python train.py --head_dim=32 --d_mlp=512 --vocab_size=525 --norm_place="pre" --tie_embeddings=true --lr=0.00727 --lr_mult_qkv=0.4 --beta1=0.95 --grad_clip=1.0 --decay_shape="linear" --final_lr_fraction=0.0 --batch_tokens=32768 --doc_mask=true --train_tokens=99190000 --dataset="wikipedia_en"
Each number is 128 + 24 x the weight over its row's rms, rounded and kept within 0 to 255. Layers, rows and columns count from 0. Numbers have three digits each. The size before them is the row's rms in percent of the matrix's.

# up: layer 6 MLP up, 512x128, rms 0.181, rows 306-352, columns 64-127
# down: layer 6 MLP down (transposed), 512x128, rms 0.19, rows 306-351, columns 64-127
up306 113:126091155080151123144131133126102117121135141082163132141155155102159088087129103118128115145143112142158134125142122127148123130105143126157101160136092089176128168131109119128158074133097114
down306 112:110143154102138137145109112099071089115126114162134120153061115118150161107111150155099139114134086137162132100092098134117151113105139166099114137129142117129141082105168123176177166151118098
up307 101:135097148173111165125122096167115150120142120123126149142147115104131088129107142123125090154034167156120115115111140113137136069093130095162140112139144135094131138158148145112087134115100123
down307 106:088150117148147161107093135119095147107140106151173107144142174135096149137106122125138155144168132135091100135126118129119140116142144130140105146091094128160115120075141133106116160095134068
up308 104:127144180111161103121103140136120152146150103143114129129085112139133085152129129155109154118112164178173116145119172132162111137128165130095141089130099152110105090073140122126135145118175138
down308 097:130136154118101057138120145102093147116118176128103081173092129096152139110106155153120159141122089101154126116095123142119135145139169122150133129076135079097112082146147127159171160141156121
up309 105:132114151066172084116129148128162172167122118106125112182112111080121165118106091109150088115094163128133140124123125101181136120128139137149143142122141138136137133143109140167099141177119156
down309 103:100162105133195148162137157099122132111117142113116141080115130113147108105158122115098105094106134146161101113125073168139170113139142130123131141107129120138152146142083143126123102173154091
up310 097:064134121167143168125106177123130176130116144162116143119109118113132131145146126147111147111134128097104117092114141125177156127131107129126149127174119112123153093127126081119150102160112124
down310 105:114117143147115085142119147170137140138121142134126125169089127139158117147117170112093135129140115100109077107121113103115132121136126135084154125133126104145119159115124151127105134160158089
up311 097:115103132091109150101134188131127133066158140109134161113165106093122105116124129110087111139108132143178126133138138137127124149098122097177082141106121137162141099151124135185102119146118101
down311 091:128157172103112136145139136159141146144140153118128111139126106104186116107132162157131140111150136138086105085110130137155096148152110117114137130162108137123101133164089142150171095110117124
up312 104:137091127093108160105121149142117109148114104158125115149175105092130148137126104117140126154168126125137098149092195078139160123088153134092128177147098150118110132120108134141172162132105115
down312 104:107111134169120095126139086153145142114157125153174140107176092143138132172113117092109141111115163156113132140133110167119094144170146178107125143092137078150146099124135119162101076083137138
up313 102:090161068125121189102136134110103111144101134142130128178151144134085118166169135165115080119095136135120132133162145140103167155166131119161144145136112096103125168131115095149167117113116079
down313 094:104096140070074142147137107124096119128119133115115100126120108167178119134115120092107143140095119140145132188070148118120090120151129095160160090102090098184132111088142151137127129127167144
up314 100:159106113150153117105114126143164087145131099109161132142125160137132112165149160108162131144143153163172078078159115110124129113123138169152108124136143100173145133122127140135110106136136092
down314 102:129112159137164149084149154091152123138096122131137129106150120139112108097169079151141089110096103082082146140133140128135126141112144092109093132139118132092111087100158090134174114109128151
up315 103:111082127197166126123092128115095127138151151154169142194146138144095135119095138126145131127109144113170129175100171116167104112145163113126117127095151118117083142120107118106146109113103152
down315 098:140094131167100125127139126127124135131115087142097120137146123131141118102150078110116139159162130093119105145128129158114113114145123131152111111108131053111112147136161136111122179153153130
up316 100:117108131151120127141145136106112119115203124129118163101146096133072133078147139094119084146108079149145151143173118171127170114137119128105139137124118138097122136106135086127150114149118178
down316 099:122154124096120173148125123119102145110138106153130125127130101143112104168110098130098132142148128133136113116146124115156111116156125101099146132120173103145141143141163100125087184129162122
up317 101:150166106123117080150147146156103151085091143079124139166127101109040123149107139145116152151118158135138129122143107113126107147136115105110148142165186145132170145143093098131103111144102131
down317 103:149110136137106166118114145097076107169159181138147106127082137148173140069184089157138120133100108111097136138116099124087077076119165108093114148090134112100125132101119139104113113135151129
up318 091:113173099118131153158088104117129123140158126131133139110149120153114137151135123163124133138134126105166172130158118137119110099163145109129133102141142143122136108107127124176143116109126126
down318 082:141108158084111125089097136145138152116134172141153109103109159185113125120140151096094091143090127102158129090128087126170088131119122135125115127108120151143098157128158106152123143109125129
up319 101:138135141127111095130117118108168112142111146121074147140082150133154139155147140159177145143152091171125154163168092113131100153170142124085120105160089131145135124131128082139135107106101143
down319 101:118121125105110094105150167172088093140112126143129138121164104151120132149095143102120121135105105121154128060126164132159111114128118149145121121123125103132140144115122130145149129129124138
up320 105:133146141133108118119117141117106153134135118173114158104157127108097135158149147125090150099157135145077131110130100119160117131149124129115116142150091112131107133101140110152112129147173070
down320 106:151153131115110085126133110124156160171134093117108101146146092110148138065147082122153105142117133119155120125115146164078124156163096135128152120106049132121147111184144173116125125115124125
up321 100:117148161132100132158105110119127167107147124132118164088108171143096124123097110125095147082141065144128129129134124081133125119169137117122123111119097125147170156138130145076152107095118148
down321 104:141125107131173136111141135133154127157116126142113164123151113126116116125136108097130123110149135157128069131128131094111153143131150153144139099158153151170112066113140153079154070109165148
up322 092:126095160102145127111151065083143140147095168106149151156131132089092124120066130160132131177144165104156144142148132142133127158152144107157137107076141123121148131127135092164144125140096135
down322 095:116159135124176094101114080131158112101110144140123117101154134119134139117126097154123117155152151121163106137129116119144068130084158102132149147128091156169123135147117123102113101147097150
up323 109:118153132148120112144109089104130111152145115129142170157125149106158116092129142147152146130115148124127145115125126096124149091165111145147187090116109102061136102142133134145137099108160134
down323 111:148109099153136120130097092125159123116110139127158165166115116118143126098154151111114135115121115077141195111141102167185137147111123139142140133136117143169109135128100191108126099114107147
up324 102:150199115149114141190125102122103105129117108102085121106138103123118175146137166107149151126122144133139152169146139130122133116139130147154070151125183126112129148136109152142146132126139126
down324 102:112142131164129137123133175156129120142145110147129165136083150136132134111152107143116142118071146145119108115156130172140157148137067130107192158151082105093183109101128128129124121099162112
up325 094:100163162105147159146105129099143130149106135131123162090100154092134157141118170122108139096114163115141144127146139104135159136130108144099088132122126094105123120155117126109091190123111075
down325 106:128090150130157148160134100128110120110149136123066158149112070109137128148126120161111146122108135131173142131130174140083109130150123120164149102122103154094124114172140127087118132132125095
up326 101:124136112137128130134127110150106140098174117144136126159133158161130122164174190118117125125146172153160139116117118143108100083119132100105139111093100115121136126125127142129127116154172100
down326 108:116085106114148117124084109114140100081096123093117131103131116094099129138174138163129092099104136117140092112140173102149138132150166148146120118151159116119149141150101146112136144164093149
up327 103:174102096107150100148119184135138119144165173104140173120107104100143131149100159134112145151099133116128117137144109089142129150133121157116130087138115147105128150123094114143121141099102149
down327 109:147106134136121139154164148125110113141123145128099132109091129131172163132119214115096095124127109133135102139163159129122129175148159098161121142132111163107170113139105082131083143142121131
up328 099:166089129141130112152114145096121116114187111104164141127129116157137120159131144166080151107108111118133143090151152127131150102104135129153119136134161091098130145173084141132149112100117161
down328 103:125119138117114104180103127140146105135117090130123157154109137130127119113122123113123194167134142086100114132082132141123123093181152128148159098153103100141168142101135116093090117155141124
up329 100:150159141108146124153113142138142121113063102097145142148099131135131143151136193125122168111088110127177155136148176174131105106167133117121127090134142089111152102118102124132130100151133119
down329 111:100114100147105154097114139136157123128135159120088135167133095108159172143129157141180135136163132143132150163197125131123084116104143138122102099102135130098145139123102097152107107117110127
up330 108:108135110144176135122122106141098132087139142169135122116119105123142123125161118127138113125081115157116166169120171144149141117176194071175170086073128120169183175143104136142124111155153145
down330 111:150138174100121145134133135106146140125174123096151139124140101159111146122104154138118141128156119127109115133063105099109143134128146097090158158139137122096134104142172108129120138126129141
up331 093:107147110136114123122187129162120147112105107093157140174124110127159114142111115173164128147108171133084087188137148173118141126120126114146112104163111081170160106119149125110142126150127121
down331 102:088156107090133096097104124109161127116096115076148148104169105116131111185115069129139155146136113162135091143093126157156109090152147121118162133118128148100154110135123130169128144125148155
up332 097:107152153127166165131123129106125119141109126129111137092134099089110157112156139088169137149062118156135085138118109139082126108149138103099109137140156147117145135107108112114120089137121140
down332 101:177118128105129081153110109144149166130102113147104145131116153113120160149120117144123086148165125148101137110126111150143115149109123187114128122100103130124116089175126144129117123175105144
up333 106:115145096105148134134151130117107135089141110079093147158088174143114137140156131149144105151166151159165110136133147112152103113143127136153161110150130119099154157128147105134120171077120116
down333 102:154097121137118157151113152090113101110119118107135197129129154125137143111121085162186113137139123087151136107109133101127164122082133142146121158121125119145130136133162125112099116117115107
up334 106:162178113126126124131128106154139127109147130111098101173195119153113097131111134140117088121079132139158145098119101124151150167146113125123177109165165158150179149155108114172161103136108112
down334 096:135133111155149109194172116121144116140160115143128165138108101122130158152127092154119162145140128116133096168141143151152141109164109130106150127101135140158155155132202134155138170143167118
up335 100:161147139141132153152101151118151110155109119129173157156143180144121138138111144130133162144149148100131110126139082144142112154106180098118111116135183140098148130108129137140142155103143157
down335 098:128137120129149108130136110181174160092101124076127125105133109087159089147106132136105157089153116160161165130156139150128143162105111120078117123129131167117125096099136089126118079126097132
up336 111:107128138133118179135132136086136113135158141120089123152107107111143170138120153100152126200114119188126128172132109152114123131079147120163100122163152137105152153145131106071133131134101148
down336 108:156107100147118114146115125143138133157125106123139147146121094115134101111102150118133133112147143067154164132100123147116153152147123154125133121159141108165185106147177112129162121177136146
up337 089:131148122149127138141094122119128085145118094085129097091094166153145132154103106164113103111127153129144166117126142097119140133176149101082147172133125143136113149148138121103096145107146113
down337 092:141105130132103140115126150128146148097130123133176117109131143161144134114145169142157136173114107089119128137146106129128110093132169164091107131134133171150138110128119056160125139131110154
up338 095:120118111125153080090148120149158175138101134116152172107141134133128063136149142116168148112132156121092117188137136126089087095175160128161119121130115147155160143172140127100137111141135144
down338 107:173127137142131171104152156091115131136148144133111088137145135151170146090090210117115106096124151115120163122115125106120078111101168103143126158121135150143165146134163150105141137134085099
up339 105:130147142126132158142120082106164122146157121107127119108130133090114138168127138121098147077128062142138108109100113111136120138141146119159156142120110126105098117163087141111168066134122150
down339 107:158109145091122088153112139149122150094145131155124149139122125150137121134172111114128102161134131089101099146125151138127104136101127132112174150119152124137140101151169117089108089131118108
up340 102:128195142129149150134147119127143138109132102084134118148115079132073120118126134149117081102105092126145130118140119108129148156078154135106127131171143108130131125165099104086110107109093143
down340 109:094142119148119125118091125144134091155144129130139087135120157081119182078113161119144164152089093106098141130099094125134124121137159133144106104181111123140153160153107115075123114133137159
up341 090:125098082132116135137067150121074123135122106121119156127091160071141164171149158103116119141148133158113120142161165097148159120146158139129139114111144096111142151132099111159106147089151076
down341 091:130132121128138153115148112141127123153128170110092126113116129150134125081128115092150124145120099127185153170155156116137120147148120135137133109128141126094143151098134144133105120159148114
up342 100:129141118107096128139144138083118130112126145160140144137116122177106154131159160089123154158111178099155147139139095118088123174132121137084113108119133118141167134145088123109140075126153138
down342 087:151103129138162106111095131133096144108122099124132146102139130108103155148139116115095121127188108150143114083103098127160124101170107066103066144116158146143118125138116125142116177102094088
up343 106:144131141171107120115127156165149150062140127186108152115103118104142149154123158090148163121112127177143119130133126107122163152133085125130144132149155118161169117127125105099157115113130170
down343 105:134139127070088154154102138187129121118099163189110133134105090170176119124156093139151104106153145106126155113102135098132126078154146158153121090126177127140112142104130146175131090126126134
up344 092:136156125111150138146101122102145158096114124125133130113130120134082141113133129106124152154120176144096107107128114159164125151089150089119105086098123150116136124135131170147151126101124129
down344 093:131147100114123124088122093127137176117166112117141123082133067137106124143107137113124154141095113112115111135166112147142135104158175128087127102114124148143134129056137127105158103135095154
up345 101:123145126141142104145112198133086142180138129068159149119132119132122108120132152118145114158147127173112118166152154156109098100123116170074122110161121145118113145157118125167132093129120154
down345 104:123103130142130108130119165118120131104129161137145100132134157137129121153130129167109124144121085164115173195119102138096131112131133138095094083122151135119138118159126115087115141086112124
up346 099:140146146156125153137107128117116117094144107188109132116133164142138128155123113108126145089131132132134160141119149108127141162085094146148112127095120134103095091114126168143121134125088127
down346 094:147084148162092133124120110153100124144128093175109095138120146169110104150077145137123109156122115096128146115108157121158085125142148100123145124169139141109142146139115122181082129081096146
up347 105:139095091120130137165126105135179105105111142146081125136156113167162127142167125115098159162136137134136076135139127158121137119133105139141119130129151131103139141141126144115128099196092106
down347 097:111163111169128109086131168115080114111118110116158088104117133124137156123128122142133094089157120108158119123130137097103117145092117108137139124092130103107125131134183129145128078145165137
up348 098:174123123093158097157109091106091100142123143126072124193082168111144147147151143121126160121113133157128138136144155134130157148161129166129136117103137094158098145162100132121118112161134135
down348 097:132080157122099137105132167127082145123111136145117106171089118128132110150122122128151138121136113117113104133136097125116111183124078168128132165132133141139126118106132132130175126155134136
up349 109:163077077143108147109113112148119136134148118147100124129120102175131087109147110105151154122066140130146111095159101113096164136127163125135130152156100087137119125121185164117096086117102121
down349 113:113108121123135125083146143198133143179126110109170118162129123126101097161120155204127129119087099112145131132115139153113148127118103137099141135107151097175176113135132167168115135150114134
up350 104:120133113132111114182116156166134109095159120091068138143151143091118144127127113160147134143148126150165179126123103141133126129096127093148144145151161146102124143189076175151121138097153095
down350 097:103155145140130137145089141151127118160097118117151107104098157139128098111114144134166088089159115123109108132139112122133099114128106134115136108110115127125159135143113120132166195144109148
up351 098:111138085100125077136106150170137160170126138139206099143118138083142128146094106138174114156069159081119144113137177156110140143106145098148116156146132133116153140148096071164096121136102134
down351 103:120118148079177077147121110120140117135090094124116142107102128133142172152112122151159150140132153148100108148111143110122126140114146143161114157150135135097189135102128080151087136172102126
up352 104:148140118124093090125116091141105100174097109137132144124136165102159162141106138153140147136186118153098168097119125124116151151178167123144154137138093128115128110091119107110087109155138128